Each number is 200 + 40 x the weight over its row's rms, rounded and kept within 0 to 999. Layers, rows and columns count from 0. The size before them is the row's rms in percent of the matrix's.

# v: layer 2 attention value, 256x192, rms 0.133, rows 244-255, columns 128-191
# o: layer 2 attention output (transposed), 256x192, rms 0.118, rows 244-255, columns 128-191
# gate: layer 2 MLP gate, 512x192, rms 0.182, rows 0-26, columns 128-191
# up: layer 2 MLP up, 512x192, rms 0.182, rows 0-26, columns 128-191
# down: layer 2 MLP down (transposed), 512x192, rms 0.165, rows 0-26, columns 128-191
v244,083,212,223,194,133,199,173,210,148,182,259,235,192,200,254,199,163,207,213,226,287,216,171,245,229,230,232,221,193,102,195,206,261,199,198,140,174,200,148,183,226,87,187,186,155,174,215,228,197,225,217,213,206,189,215,225,176,167,167,204,224,185,264,184,201
o244,092,192,208,156,97,237,221,170,148,174,200,214,195,212,190,251,274,141,186,172,208,252,215,235,159,177,169,181,185,215,223,181,224,246,156,228,114,279,238,183,160,206,194,199,158,173,132,162,170,196,222,246,186,227,209,234,143,190,152,187,240,183,179,168,221
v245,096,175,182,264,218,292,228,233,133,256,206,151,225,213,176,204,238,206,233,203,199,205,263,202,216,206,211,199,44,129,190,251,207,254,173,226,265,171,228,298,247,210,137,191,227,208,205,253,201,220,142,212,263,249,155,251,247,270,220,205,249,284,206,141,167
o245,094,216,242,210,156,221,145,185,197,249,177,252,223,254,189,203,178,221,171,147,161,223,199,233,286,225,176,310,217,184,247,232,248,190,213,173,231,132,190,182,185,205,275,213,204,166,246,292,164,146,204,238,167,234,209,179,247,220,167,184,193,244,184,209,203
v246,095,141,139,218,337,216,184,212,180,300,213,223,159,155,186,211,163,236,266,205,191,204,233,162,140,175,97,211,200,179,141,190,247,175,134,145,134,208,183,240,250,253,163,208,222,243,119,228,266,214,217,232,138,145,191,205,172,173,230,205,191,226,92,171,248
o246,090,275,123,236,143,212,214,255,121,204,170,159,234,129,220,217,211,112,206,200,223,144,195,169,192,224,128,198,153,200,155,279,291,157,119,105,162,146,191,154,158,240,199,176,209,207,250,217,233,147,221,173,261,165,191,200,191,176,172,239,139,240,177,176,204
v247,095,246,218,217,260,187,174,241,234,146,175,225,207,148,169,179,221,204,176,153,146,203,188,174,159,231,189,250,300,247,121,147,216,180,178,179,88,157,266,237,235,264,140,231,211,170,196,231,207,209,197,223,239,176,214,196,207,226,127,233,150,225,258,210,198
o247,098,232,163,215,227,133,203,182,179,195,128,160,159,202,183,244,153,167,185,140,202,232,211,159,161,167,179,241,188,230,132,117,231,162,163,213,192,151,235,245,105,136,171,156,270,168,239,197,156,171,198,190,165,151,153,230,238,203,198,196,206,212,155,213,172
v248,091,205,224,203,157,140,200,186,221,136,232,194,173,205,215,181,184,226,209,261,183,168,160,228,227,112,305,260,212,185,137,173,191,137,260,338,129,264,219,191,172,176,187,127,165,195,198,200,193,199,221,238,269,157,253,270,228,136,298,235,197,213,172,247,203
o248,095,225,167,180,212,88,159,146,275,184,210,242,131,179,191,131,188,192,210,179,217,219,127,218,223,234,121,250,283,230,255,236,215,215,156,192,177,144,214,182,232,189,191,156,177,144,179,213,233,229,261,206,228,186,304,175,228,163,230,181,261,214,269,256,173
v249,091,161,269,162,171,176,148,244,178,166,209,202,231,186,195,138,202,178,201,257,190,156,207,229,195,215,201,274,194,165,95,178,233,203,258,249,144,174,173,206,180,201,203,273,216,196,128,285,167,188,231,210,194,185,167,285,214,218,266,133,199,164,161,226,186
o249,098,215,168,131,284,136,123,172,195,214,163,189,160,201,201,172,162,214,189,250,181,100,145,278,211,220,193,274,189,198,148,192,148,197,144,192,204,117,202,226,149,160,153,195,271,176,246,184,160,248,283,142,197,123,179,193,254,206,198,164,178,233,214,216,154
v250,092,262,260,238,197,126,205,159,262,262,190,172,159,168,172,204,131,182,180,180,177,236,219,158,176,139,255,160,196,128,124,198,173,164,223,173,269,230,225,98,152,238,162,186,213,182,117,222,176,244,228,212,152,207,179,283,219,269,171,159,251,254,178,167,218
o250,091,257,226,167,182,163,150,218,179,154,152,151,202,177,161,204,249,180,172,198,224,191,183,205,234,221,140,211,267,148,166,131,205,200,130,209,135,218,228,262,230,236,185,168,193,205,184,168,217,257,185,212,214,169,249,213,290,181,247,174,268,184,166,161,196
v251,089,144,206,186,166,231,206,117,179,167,220,264,197,240,252,254,248,233,181,266,166,228,225,286,206,163,202,182,168,211,280,228,169,160,296,256,220,194,286,254,220,241,204,210,140,206,181,195,173,180,233,188,211,207,212,122,245,230,180,242,183,198,238,186,174
o251,091,155,188,265,184,192,215,177,217,197,194,203,283,127,244,203,190,178,216,207,133,226,182,219,251,124,181,243,202,169,201,173,211,254,223,218,219,180,283,226,199,157,285,194,160,255,237,179,207,195,251,140,146,236,201,182,222,191,237,243,196,197,145,219,209
v252,092,253,178,223,181,126,162,216,227,208,207,206,267,143,186,213,148,214,179,219,222,180,172,129,146,230,217,170,227,228,241,216,201,154,182,105,282,184,254,239,156,218,197,211,186,221,208,265,207,149,170,297,186,185,159,230,101,164,200,208,172,178,171,280,226
o252,089,305,252,236,165,284,300,217,142,295,232,177,198,170,204,191,280,145,199,198,145,196,217,171,254,246,146,176,267,182,202,170,237,211,238,206,139,311,172,184,179,189,223,197,177,217,178,231,212,213,138,224,167,191,200,180,221,164,161,232,211,198,161,157,249
v253,091,252,220,185,202,183,166,167,246,216,226,200,261,194,265,203,205,232,119,218,226,173,246,240,144,170,161,137,185,219,224,192,239,189,212,191,278,238,208,245,223,206,174,96,192,156,187,170,253,252,225,215,249,112,169,191,240,179,188,235,168,173,231,151,195
o253,094,143,215,250,158,264,207,259,185,214,255,239,140,261,165,272,221,213,189,213,247,193,207,200,301,209,252,229,274,166,243,224,256,244,225,189,162,208,246,157,217,231,233,184,185,247,177,227,216,256,174,161,235,187,180,124,218,293,278,146,193,181,168,186,247
v254,087,147,202,219,187,204,222,231,151,239,188,232,182,238,229,244,214,220,147,184,201,180,173,203,235,176,160,171,214,190,248,157,255,182,149,217,167,229,151,174,161,246,219,219,149,231,245,201,173,93,218,272,137,168,214,187,172,223,198,195,177,273,235,90,127
o254,092,134,161,199,209,156,289,198,170,214,152,159,246,183,213,249,225,194,228,180,116,206,187,261,307,182,234,182,190,159,204,144,205,90,230,256,289,121,130,198,187,193,206,200,211,174,204,159,189,155,215,251,199,180,224,254,266,152,253,214,188,172,150,177,196
v255,091,139,237,192,280,198,215,208,233,239,183,194,227,289,228,231,240,204,183,216,203,210,245,186,307,203,266,259,182,173,230,254,215,265,163,222,240,181,255,236,218,242,217,226,118,245,182,193,171,196,220,180,250,225,160,196,208,210,216,228,224,290,136,281,195
o255,085,177,169,270,246,231,180,192,192,193,182,223,283,179,181,147,188,241,245,198,190,141,335,200,219,153,226,235,203,206,171,238,271,170,203,239,199,137,195,178,219,208,217,159,236,216,196,219,179,233,201,188,152,229,188,154,242,233,198,231,173,182,174,194,181
gate0,114,167,138,198,207,266,221,257,171,154,200,95,212,226,198,171,170,192,167,222,230,217,223,185,82,173,171,167,210,187,240,297,218,202,189,194,157,249,198,229,190,178,177,235,170,237,173,149,223,248,167,237,196,133,183,220,126,188,157,177,172,237,237,262,179
up0,106,191,145,155,127,192,226,140,225,246,201,275,162,187,235,169,200,160,224,135,155,197,224,171,237,272,194,168,135,277,228,177,203,182,244,182,227,125,198,207,180,224,194,139,171,227,211,237,199,183,257,194,252,325,184,197,244,214,163,220,173,239,139,249,207
down0,101,218,246,238,164,163,202,211,215,214,175,229,187,150,191,211,162,231,268,202,232,206,177,225,201,245,233,243,207,150,137,188,119,166,245,209,250,145,203,227,228,192,192,155,270,186,188,231,196,216,185,103,250,245,201,166,131,223,176,273,184,210,231,194,200
gate1,106,158,185,200,274,201,252,275,167,255,244,194,200,201,225,219,219,248,249,209,177,272,181,160,251,134,210,162,193,226,217,267,199,197,254,228,252,184,162,174,224,141,218,188,264,214,151,146,221,209,221,201,184,164,234,211,260,182,193,181,149,173,246,153,159
up1,106,235,275,223,114,175,141,197,233,180,206,169,237,223,279,175,181,86,206,191,221,169,212,204,217,249,249,181,150,160,223,235,176,268,161,161,180,174,250,171,194,219,219,208,185,229,218,217,137,180,265,214,260,185,214,153,184,220,234,167,170,183,202,268,180
down1,091,238,191,143,189,190,144,130,273,122,177,319,221,149,228,254,172,207,220,186,258,139,249,247,189,256,183,239,149,201,244,224,204,256,216,193,204,171,323,158,79,227,255,167,208,241,219,241,234,237,145,161,183,229,144,213,233,193,207,236,225,213,219,182,221
gate2,089,214,150,226,178,241,243,186,169,170,247,158,240,113,192,210,237,153,260,212,142,214,156,169,200,247,194,231,200,204,176,191,133,224,129,154,200,182,202,187,216,173,170,135,208,219,209,144,129,219,179,183,161,211,226,243,151,204,244,130,275,235,241,234,127
up2,098,168,244,156,214,174,146,193,229,246,210,235,202,164,95,156,261,134,173,122,110,160,231,163,179,221,180,221,190,242,195,181,228,188,209,215,188,210,162,187,194,268,153,254,186,231,226,148,253,258,156,167,268,206,181,186,158,143,181,216,131,223,210,236,123
down2,099,170,228,195,181,180,216,230,213,174,215,235,199,173,155,174,275,184,205,246,149,182,209,169,201,285,236,211,124,253,273,299,206,226,187,154,243,203,219,211,197,228,155,165,166,230,198,120,202,243,204,191,208,236,217,201,186,277,257,165,223,220,194,222,147
gate3,097,273,209,261,195,256,225,134,172,143,205,341,236,179,106,225,218,258,205,113,270,205,212,174,163,216,214,178,171,161,177,191,180,163,180,216,237,210,219,177,197,172,188,153,215,182,264,288,154,196,252,247,215,255,184,241,218,207,248,213,162,182,206,148,172
up3,098,188,175,182,172,213,238,203,158,227,185,193,177,194,169,273,169,225,204,220,280,209,296,185,140,212,188,208,132,201,187,194,129,140,193,306,244,174,182,166,207,291,178,138,217,242,129,151,243,214,225,274,216,184,239,205,160,194,257,256,227,202,239,180,117
down3,101,177,262,165,235,265,178,225,196,187,234,182,221,209,185,118,187,215,148,236,224,237,179,278,276,223,243,201,249,256,206,221,170,182,202,234,166,203,270,200,218,121,182,139,287,152,199,201,209,208,193,225,225,141,156,247,150,216,173,181,215,235,269,236,207
gate4,102,131,187,190,179,253,210,229,233,131,212,242,165,192,167,179,231,212,143,209,99,276,186,190,209,203,221,179,183,173,192,221,229,228,155,246,156,143,157,214,193,215,257,147,142,173,187,209,176,157,197,176,154,261,109,223,190,242,116,271,175,200,219,182,155
up4,105,160,216,184,257,217,216,218,155,212,253,201,234,229,221,264,170,187,198,297,114,170,180,200,195,191,262,237,226,209,190,180,203,203,240,250,130,143,248,143,242,222,229,218,191,161,165,169,184,190,208,193,207,171,232,98,182,222,177,191,223,216,180,244,153
down4,101,186,180,198,97,204,201,225,232,129,216,193,250,190,99,192,237,194,159,153,204,231,214,194,143,149,183,181,137,183,209,197,253,247,228,205,184,238,258,178,253,141,209,169,121,222,249,177,202,157,226,205,247,246,196,218,183,208,147,202,212,189,269,152,202
gate5,100,247,175,177,250,154,140,170,178,174,147,262,206,208,233,177,152,168,177,200,263,205,180,227,182,215,143,233,219,173,201,232,174,256,167,164,197,237,227,171,205,200,259,200,277,234,217,205,215,159,207,170,241,228,195,156,193,216,252,113,208,277,149,170,251
up5,104,175,225,195,196,215,257,178,203,181,216,214,208,228,196,192,182,203,208,177,246,122,222,228,125,141,261,184,245,276,198,115,203,156,265,225,206,144,148,207,201,225,160,142,159,148,199,229,117,280,170,132,157,231,158,239,253,211,195,192,216,178,239,155,186
down5,100,157,172,206,177,241,154,279,225,161,213,212,205,179,254,201,206,160,219,221,143,168,203,129,274,256,225,216,260,233,227,240,217,245,135,233,215,136,236,261,185,275,220,162,216,303,211,216,158,251,181,248,179,181,168,160,155,167,169,100,224,189,174,210,175
gate6,100,245,188,180,185,196,261,240,127,208,181,185,220,240,107,269,194,239,159,165,240,159,204,239,249,250,217,172,254,209,92,241,215,240,220,156,204,190,194,254,179,171,191,152,209,149,218,156,211,234,146,252,219,207,157,193,259,252,170,154,180,165,211,192,182
up6,102,193,249,184,144,159,197,222,135,188,187,155,205,208,152,250,215,178,203,86,209,147,207,219,238,235,154,239,249,140,136,213,194,190,156,225,223,148,186,290,189,187,241,157,204,124,208,153,228,228,158,289,246,214,150,134,229,177,164,289,212,167,206,186,226
down6,102,152,270,181,215,216,169,223,149,192,226,219,190,264,185,165,231,173,229,240,232,251,190,194,214,233,177,165,218,235,289,191,213,180,288,235,220,144,159,175,223,227,193,162,142,193,226,226,173,281,231,172,267,230,229,255,195,217,194,140,187,198,160,190,223
gate7,099,210,140,194,200,233,243,228,197,159,167,156,226,192,112,230,195,233,137,199,229,161,294,159,265,159,220,218,238,199,192,168,175,236,238,289,161,289,207,174,219,204,246,196,195,290,242,118,151,224,116,169,205,231,176,202,154,189,195,253,171,293,206,188,203
up7,098,169,234,243,209,202,165,141,112,217,214,227,181,209,305,159,163,132,246,175,148,191,233,264,209,196,250,213,164,218,143,313,218,212,193,226,204,185,141,144,221,188,204,201,206,227,171,226,239,132,244,228,126,173,177,192,231,130,227,173,215,203,229,233,221
down7,101,208,176,196,300,175,190,211,138,187,218,205,195,214,230,201,191,188,249,148,116,247,145,248,196,215,114,188,209,185,298,228,279,177,242,191,219,167,267,157,182,221,203,187,236,115,173,236,246,245,225,232,229,206,225,264,207,107,151,166,157,140,206,177,156
gate8,103,175,203,219,204,226,279,198,192,271,292,224,203,189,216,130,172,193,166,190,174,250,209,99,196,225,223,240,248,198,185,208,229,196,147,218,165,225,225,137,246,215,210,202,258,193,189,137,232,209,184,258,259,235,234,134,148,161,206,244,206,157,213,256,266
up8,104,177,205,153,246,192,197,154,210,203,249,293,196,236,225,163,167,219,215,192,253,154,251,201,253,242,218,222,147,213,194,249,240,103,216,183,186,233,187,226,142,179,161,238,287,202,249,225,188,153,261,147,245,236,250,202,200,203,162,199,170,175,239,226,191
down8,102,172,185,201,186,181,234,238,253,202,224,199,242,178,142,221,168,173,183,218,193,157,182,261,117,136,182,225,157,210,214,221,190,136,148,197,317,266,173,220,184,209,164,135,195,153,232,122,207,212,127,176,174,190,126,216,185,188,254,209,176,229,237,179,226
gate9,101,177,148,239,155,214,128,244,174,200,276,206,209,213,168,205,248,162,219,254,97,186,208,186,172,135,208,206,152,209,117,186,236,174,230,249,232,160,173,208,213,175,272,248,190,211,213,279,265,203,195,189,238,261,258,205,143,202,207,157,218,152,216,235,224
up9,102,181,183,210,221,216,199,187,246,127,239,158,155,176,248,192,166,171,219,173,172,154,196,279,259,193,199,264,147,188,226,203,265,158,240,143,161,210,214,215,140,229,166,258,160,219,100,241,286,209,240,172,179,149,149,209,184,213,199,298,145,235,185,212,193
down9,103,215,231,140,147,255,185,198,265,183,148,157,213,238,254,190,188,169,199,139,266,203,151,184,183,151,236,150,251,213,265,240,212,299,183,159,200,191,152,178,140,174,209,198,182,192,246,134,206,185,164,215,164,186,185,199,232,152,215,218,205,250,189,226,203
gate10,098,178,233,184,117,239,222,176,214,193,317,291,214,192,165,247,166,162,201,197,213,191,183,213,180,191,231,145,174,195,166,185,212,176,180,198,183,128,278,299,231,197,174,131,229,237,265,237,185,172,214,183,273,190,229,137,203,183,185,244,171,249,207,194,124
up10,097,186,207,176,177,261,216,120,264,263,246,205,220,241,145,193,234,115,250,223,196,237,245,239,249,186,195,200,201,283,153,139,130,130,189,219,186,253,159,223,176,228,192,163,201,310,203,185,180,239,240,251,243,225,196,107,215,195,199,244,213,206,214,228,187
down10,100,242,220,175,206,150,135,168,233,191,176,267,190,210,236,185,256,182,280,193,189,245,207,247,231,183,241,201,205,244,154,155,171,117,126,176,151,248,216,158,239,244,256,189,189,246,246,219,184,159,199,239,158,104,197,165,212,187,228,218,213,195,179,229,198
gate11,097,213,186,157,225,213,190,188,187,213,142,241,216,97,167,199,229,153,233,182,198,151,145,217,211,160,205,232,253,162,161,235,279,170,209,172,185,108,178,206,140,167,187,245,192,208,197,198,202,233,206,198,237,188,206,253,234,171,212,248,170,191,116,224,235
up11,105,280,200,177,172,208,279,221,159,216,225,252,239,176,218,228,212,195,238,170,225,120,178,233,266,208,173,202,170,203,168,155,262,247,223,230,233,88,213,248,275,175,234,169,151,173,146,191,215,218,205,235,239,175,203,235,184,194,193,250,243,228,182,141,159
down11,103,175,189,204,223,175,185,250,234,222,270,211,236,168,199,201,174,198,185,234,137,195,133,222,183,166,197,188,145,172,173,300,150,172,287,179,161,249,176,145,155,199,174,180,249,232,233,162,250,155,255,225,180,246,157,162,215,207,223,98,106,156,247,222,243
gate12,088,159,230,194,195,197,188,183,151,216,162,270,167,184,230,181,142,190,231,168,220,203,206,154,141,280,186,204,197,185,258,153,207,248,153,167,239,127,197,186,219,289,196,202,226,218,259,191,206,192,248,185,223,183,185,201,208,70,282,123,148,134,194,291,215
up12,090,282,137,260,169,220,175,254,177,180,238,158,218,185,185,235,204,177,187,172,133,167,129,218,213,184,168,197,160,204,143,242,201,191,255,301,199,227,248,194,176,140,194,229,177,196,218,159,149,194,183,176,268,290,204,258,156,185,121,219,208,206,210,168,167
down12,091,229,186,123,233,253,281,151,273,178,157,230,181,294,235,260,177,213,221,204,198,200,232,223,149,85,158,256,231,169,158,211,236,234,198,185,247,247,173,207,198,255,201,228,233,193,217,244,227,230,202,230,149,267,207,259,205,179,166,238,152,165,152,170,211
gate13,104,265,174,223,224,253,231,168,173,282,249,238,159,153,244,144,204,144,164,170,244,167,256,181,180,267,118,136,187,171,192,210,243,269,203,182,234,252,169,209,193,217,167,129,170,224,289,200,195,131,170,237,188,238,254,227,211,211,287,204,137,214,183,237,181
up13,099,259,272,180,237,206,191,158,311,150,111,182,210,215,226,216,219,193,170,224,237,173,212,249,198,210,262,181,274,234,287,247,257,246,223,141,178,237,189,196,178,221,221,191,181,177,186,227,160,175,225,213,165,295,167,173,197,217,186,219,185,202,99,184,177
down13,091,258,219,224,202,220,217,230,231,174,174,194,250,182,163,93,189,156,227,157,263,174,238,114,190,191,237,254,222,114,200,199,166,204,267,177,281,202,184,174,167,241,226,187,180,237,150,207,168,187,154,208,212,224,226,229,151,161,196,231,212,183,182,253,284
gate14,087,273,230,200,152,260,240,187,230,216,249,220,205,110,233,200,212,146,215,197,201,170,180,199,139,244,289,175,117,202,205,239,215,162,145,149,214,233,180,139,210,229,239,219,207,211,228,202,127,230,200,263,279,277,166,235,216,236,200,275,141,110,187,205,241
up14,092,302,178,229,227,173,189,213,169,186,202,186,229,205,244,243,180,132,191,183,201,168,200,223,198,256,234,205,191,194,215,205,144,199,139,116,243,216,234,234,165,231,258,169,131,188,256,167,162,232,252,212,200,161,135,156,247,156,249,272,218,231,165,159,189
down14,088,213,196,222,203,159,234,231,120,193,171,254,234,191,141,214,184,60,189,193,184,215,181,192,231,199,195,174,163,222,195,280,161,199,174,216,175,244,268,194,201,213,232,207,158,220,183,199,179,172,240,153,217,260,208,181,151,84,212,211,191,253,182,266,173
gate15,095,224,189,150,282,195,215,158,218,217,251,221,197,185,202,173,183,254,188,233,173,255,236,184,140,235,316,142,173,185,249,290,208,216,218,156,159,212,234,146,301,252,230,172,221,179,274,195,239,226,294,222,183,246,235,242,203,280,236,217,203,149,282,242,232
up15,096,272,187,208,208,189,277,212,123,137,171,157,118,124,161,200,156,232,231,277,140,167,265,200,165,197,147,253,258,256,183,223,192,184,182,141,152,114,176,256,193,218,198,215,182,171,188,198,190,209,176,221,222,221,148,242,232,210,212,241,142,246,170,147,183
down15,095,257,209,243,228,218,207,212,232,93,162,234,201,174,164,221,192,183,171,186,136,160,202,151,227,191,213,162,225,200,193,248,166,128,201,186,185,202,138,242,180,242,184,218,154,279,164,180,216,194,181,221,253,133,233,252,188,99,191,169,147,157,196,139,192
gate16,102,234,210,238,181,184,230,153,212,133,198,143,197,213,209,185,186,154,263,250,256,131,135,166,165,250,190,161,263,184,188,240,187,123,172,198,215,217,228,197,147,218,198,177,244,228,229,142,201,227,174,179,228,231,219,114,209,180,258,203,264,253,151,193,250
up16,106,123,194,129,185,215,197,265,187,185,225,190,240,209,84,184,211,245,175,221,136,270,181,251,187,171,221,143,146,231,213,256,187,207,194,221,116,231,209,154,216,211,190,198,195,242,212,215,226,136,239,213,170,209,186,238,84,187,209,194,214,164,252,167,187
down16,102,286,198,233,196,171,226,84,169,177,141,226,177,204,208,209,251,188,209,188,188,197,148,181,228,246,171,226,169,155,167,221,225,210,259,262,211,169,173,159,206,191,183,232,207,156,209,216,191,254,197,183,208,207,211,182,224,223,224,206,274,299,106,190,259
gate17,100,245,141,207,204,163,193,205,222,207,269,262,272,156,297,256,115,149,198,204,241,181,223,207,152,219,190,172,142,191,235,205,231,168,219,142,159,177,216,205,206,240,222,265,191,204,218,203,253,212,154,174,210,156,220,220,253,174,252,223,187,117,147,160,263
up17,100,160,223,114,210,211,232,216,224,181,142,199,149,140,236,182,233,171,175,192,226,215,197,199,202,141,117,206,155,170,191,184,198,239,244,213,188,235,174,155,221,187,183,188,127,165,198,211,184,188,233,235,203,218,200,348,151,229,176,182,221,233,228,187,152
down17,107,206,147,162,201,249,200,216,252,188,65,215,219,184,258,155,225,181,220,189,162,193,195,145,233,229,121,206,192,164,184,199,144,223,220,231,147,185,281,116,152,153,240,166,100,199,216,160,191,162,185,140,137,158,137,145,227,222,215,177,160,192,193,214,240
gate18,109,160,204,165,169,208,186,132,208,138,209,202,191,205,199,180,174,220,219,162,185,120,130,167,174,164,258,230,233,124,186,279,227,193,172,159,180,120,218,175,210,213,174,226,200,162,269,200,223,237,182,213,191,254,187,247,201,189,131,237,173,199,280,260,219
up18,105,165,193,180,223,197,208,127,203,283,289,202,246,165,180,214,167,215,194,210,235,179,215,199,222,179,196,216,219,225,245,203,221,200,246,288,170,221,179,179,226,213,199,219,191,234,210,228,168,193,260,177,206,155,160,170,316,210,216,200,220,171,169,172,170
down18,100,205,205,196,105,262,201,258,223,158,221,174,139,127,191,192,212,207,325,200,222,192,174,241,209,180,206,239,234,219,202,182,168,218,185,128,194,245,235,177,244,261,219,180,251,224,191,185,228,205,165,201,219,198,136,236,143,202,140,178,241,213,225,233,211
gate19,107,154,156,198,200,149,220,276,246,174,210,160,234,158,261,181,220,172,156,217,202,205,242,229,169,228,214,234,210,249,126,222,257,217,99,200,104,136,237,111,129,179,184,214,205,235,254,202,226,155,171,146,219,151,232,223,167,193,254,194,156,270,194,202,136
up19,102,162,205,181,234,175,110,133,225,165,210,204,162,182,171,178,289,259,247,124,255,195,187,160,186,160,177,185,196,201,234,152,160,182,149,212,268,192,90,164,205,232,170,208,246,109,192,189,124,217,198,213,199,173,208,172,179,162,240,188,158,141,171,126,224
down19,099,266,232,164,217,305,179,196,191,147,263,296,253,291,207,234,191,156,219,248,168,189,242,236,137,219,143,160,155,211,217,188,170,232,217,189,282,272,206,196,224,246,196,144,149,171,231,254,184,208,234,276,215,253,140,226,207,236,246,188,185,175,277,215,223
gate20,092,227,152,144,252,274,228,218,207,147,191,242,139,193,140,142,220,226,259,165,222,217,203,149,153,143,152,154,207,222,193,199,159,230,200,203,137,183,180,138,277,292,211,98,257,169,251,245,221,183,259,273,204,173,191,163,117,200,247,275,141,151,218,230,233
up20,092,228,225,172,170,261,234,238,191,203,154,156,159,149,142,160,194,159,167,194,183,198,174,220,288,258,237,178,116,225,152,173,213,259,133,247,214,171,281,192,143,231,224,109,197,168,206,242,184,189,202,254,209,145,144,190,210,181,199,203,248,171,211,181,169
down20,088,194,173,185,189,175,234,175,217,156,234,137,175,199,190,189,178,152,151,252,276,194,183,169,246,174,206,184,233,261,163,231,206,180,186,206,290,184,136,268,204,131,227,184,223,188,162,259,132,192,188,342,193,268,212,153,227,204,200,203,214,182,178,129,226
gate21,115,194,218,254,195,242,158,225,207,170,168,251,209,218,216,195,227,203,196,226,211,173,163,152,217,258,207,205,225,179,229,233,233,237,229,257,177,71,189,202,118,220,162,232,124,217,183,209,147,231,151,254,191,282,210,218,211,173,197,118,238,201,215,208,236
up21,105,217,179,158,191,237,163,220,253,232,187,220,199,180,220,172,194,166,256,165,169,150,136,138,154,129,240,214,179,156,183,213,169,173,250,252,224,166,201,216,185,256,151,207,146,202,184,233,128,222,237,292,210,169,203,204,130,191,222,105,250,168,225,164,238
down21,111,159,185,188,246,216,233,209,179,242,200,183,256,161,246,209,236,251,168,260,148,193,148,234,250,253,177,191,148,229,245,227,185,212,280,240,238,157,199,291,191,187,267,273,120,217,203,186,143,216,220,180,141,274,195,190,254,217,234,213,200,185,183,194,229
gate22,097,252,171,163,244,124,158,199,136,221,212,271,183,187,176,237,178,173,225,248,177,151,226,211,177,121,223,185,177,199,260,153,158,212,185,236,216,234,179,193,196,184,150,153,231,148,149,196,172,256,190,220,178,213,205,228,226,112,163,234,190,212,171,231,164
up22,099,210,225,267,295,202,220,91,197,244,135,235,215,214,237,169,198,226,276,226,155,206,247,142,178,235,200,205,130,122,183,153,197,206,216,200,158,265,204,195,162,175,230,182,192,217,239,176,235,216,222,250,269,209,209,203,194,174,208,171,195,217,188,184,172
down22,102,162,136,89,205,174,285,286,113,93,173,204,141,211,205,219,176,157,202,273,206,262,127,202,213,201,215,222,215,188,220,275,213,191,164,267,227,217,138,159,145,148,230,208,267,220,242,233,182,193,252,231,183,210,207,199,203,242,183,234,226,224,211,230,189
gate23,098,182,103,202,245,205,256,141,235,157,186,194,215,187,143,202,143,234,210,203,192,123,120,157,161,183,154,183,192,233,186,169,194,295,259,251,158,93,208,160,192,176,308,187,180,242,168,191,152,176,126,163,210,204,164,137,201,151,184,168,186,206,247,187,217
up23,098,222,245,280,222,285,172,270,172,172,195,232,245,175,158,186,182,207,229,226,191,272,195,204,212,154,262,212,238,210,200,248,194,123,153,207,181,227,199,182,186,169,129,221,245,259,182,187,175,193,208,233,207,199,256,226,242,308,236,221,212,183,227,151,244
down23,103,153,189,126,164,241,210,175,204,196,228,190,249,198,173,170,192,175,204,151,118,226,247,231,194,239,187,139,235,175,155,220,202,169,148,227,241,204,226,113,223,204,193,159,196,265,190,176,202,145,254,263,251,180,239,182,232,230,201,271,179,92,154,191,167
gate24,108,204,240,208,205,123,195,215,233,210,217,235,170,209,177,250,142,279,232,159,201,212,223,222,277,214,216,161,160,205,174,229,194,217,290,204,183,220,260,252,196,185,116,193,243,190,170,150,168,187,262,172,188,191,139,218,194,219,220,240,224,244,235,217,146
up24,104,253,126,157,185,217,197,197,227,246,240,225,160,214,233,133,202,222,245,150,175,217,214,203,202,188,171,225,231,162,160,202,147,220,189,196,262,262,183,239,142,219,270,191,169,178,225,232,210,197,166,207,218,219,141,146,218,224,180,185,209,195,201,163,179
down24,104,183,258,195,240,199,180,171,228,186,192,212,197,126,231,206,190,206,165,200,191,225,198,175,195,200,252,219,154,171,205,231,112,247,138,279,215,178,219,170,205,205,144,150,161,264,231,176,166,158,185,195,219,239,218,183,249,256,266,245,163,199,221,144,249
gate25,102,135,226,196,189,186,186,243,232,229,234,168,239,228,231,230,233,205,232,133,175,199,192,283,196,217,144,175,268,154,197,133,226,228,216,255,208,151,264,201,173,228,204,212,240,278,215,200,160,206,204,238,210,188,198,250,200,186,248,203,223,261,164,184,247
up25,102,135,169,216,149,244,225,232,253,211,227,186,226,244,194,252,264,178,209,175,262,223,199,203,220,215,170,172,194,173,155,204,259,199,208,314,159,220,220,109,161,138,209,221,223,229,231,262,230,265,226,190,201,169,189,240,232,210,193,127,177,193,233,211,242
down25,106,174,160,225,152,227,175,259,160,205,221,252,190,209,145,245,212,130,200,274,187,152,152,157,251,212,213,274,209,280,228,178,191,197,208,126,231,175,124,280,118,162,217,175,247,114,203,176,252,225,186,166,127,207,222,183,174,173,154,174,149,186,251,242,178
gate26,098,233,239,180,211,145,185,231,139,115,153,227,195,180,168,264,250,203,187,254,50,277,206,201,211,231,260,193,223,233,198,218,219,224,240,196,169,231,215,169,201,265,140,130,222,237,141,216,250,185,182,201,204,230,191,203,159,287,158,228,183,146,269,225,193
up26,097,209,151,216,200,274,235,230,171,258,226,226,214,231,253,233,134,217,263,212,286,144,243,254,252,191,132,164,223,201,246,216,210,164,202,198,162,200,209,216,186,108,272,245,201,215,188,205,145,181,255,202,281,204,203,149,210,135,272,217,262,270,197,225,117
down26,099,210,192,215,169,214,163,156,142,191,185,237,243,188,160,252,164,169,222,138,242,216,196,170,250,196,207,173,139,164,179,219,260,212,217,145,178,159,288,214,175,228,206,214,180,215,303,186,215,176,203,194,167,196,151,129,181,164,199,216,171,267,211,194,223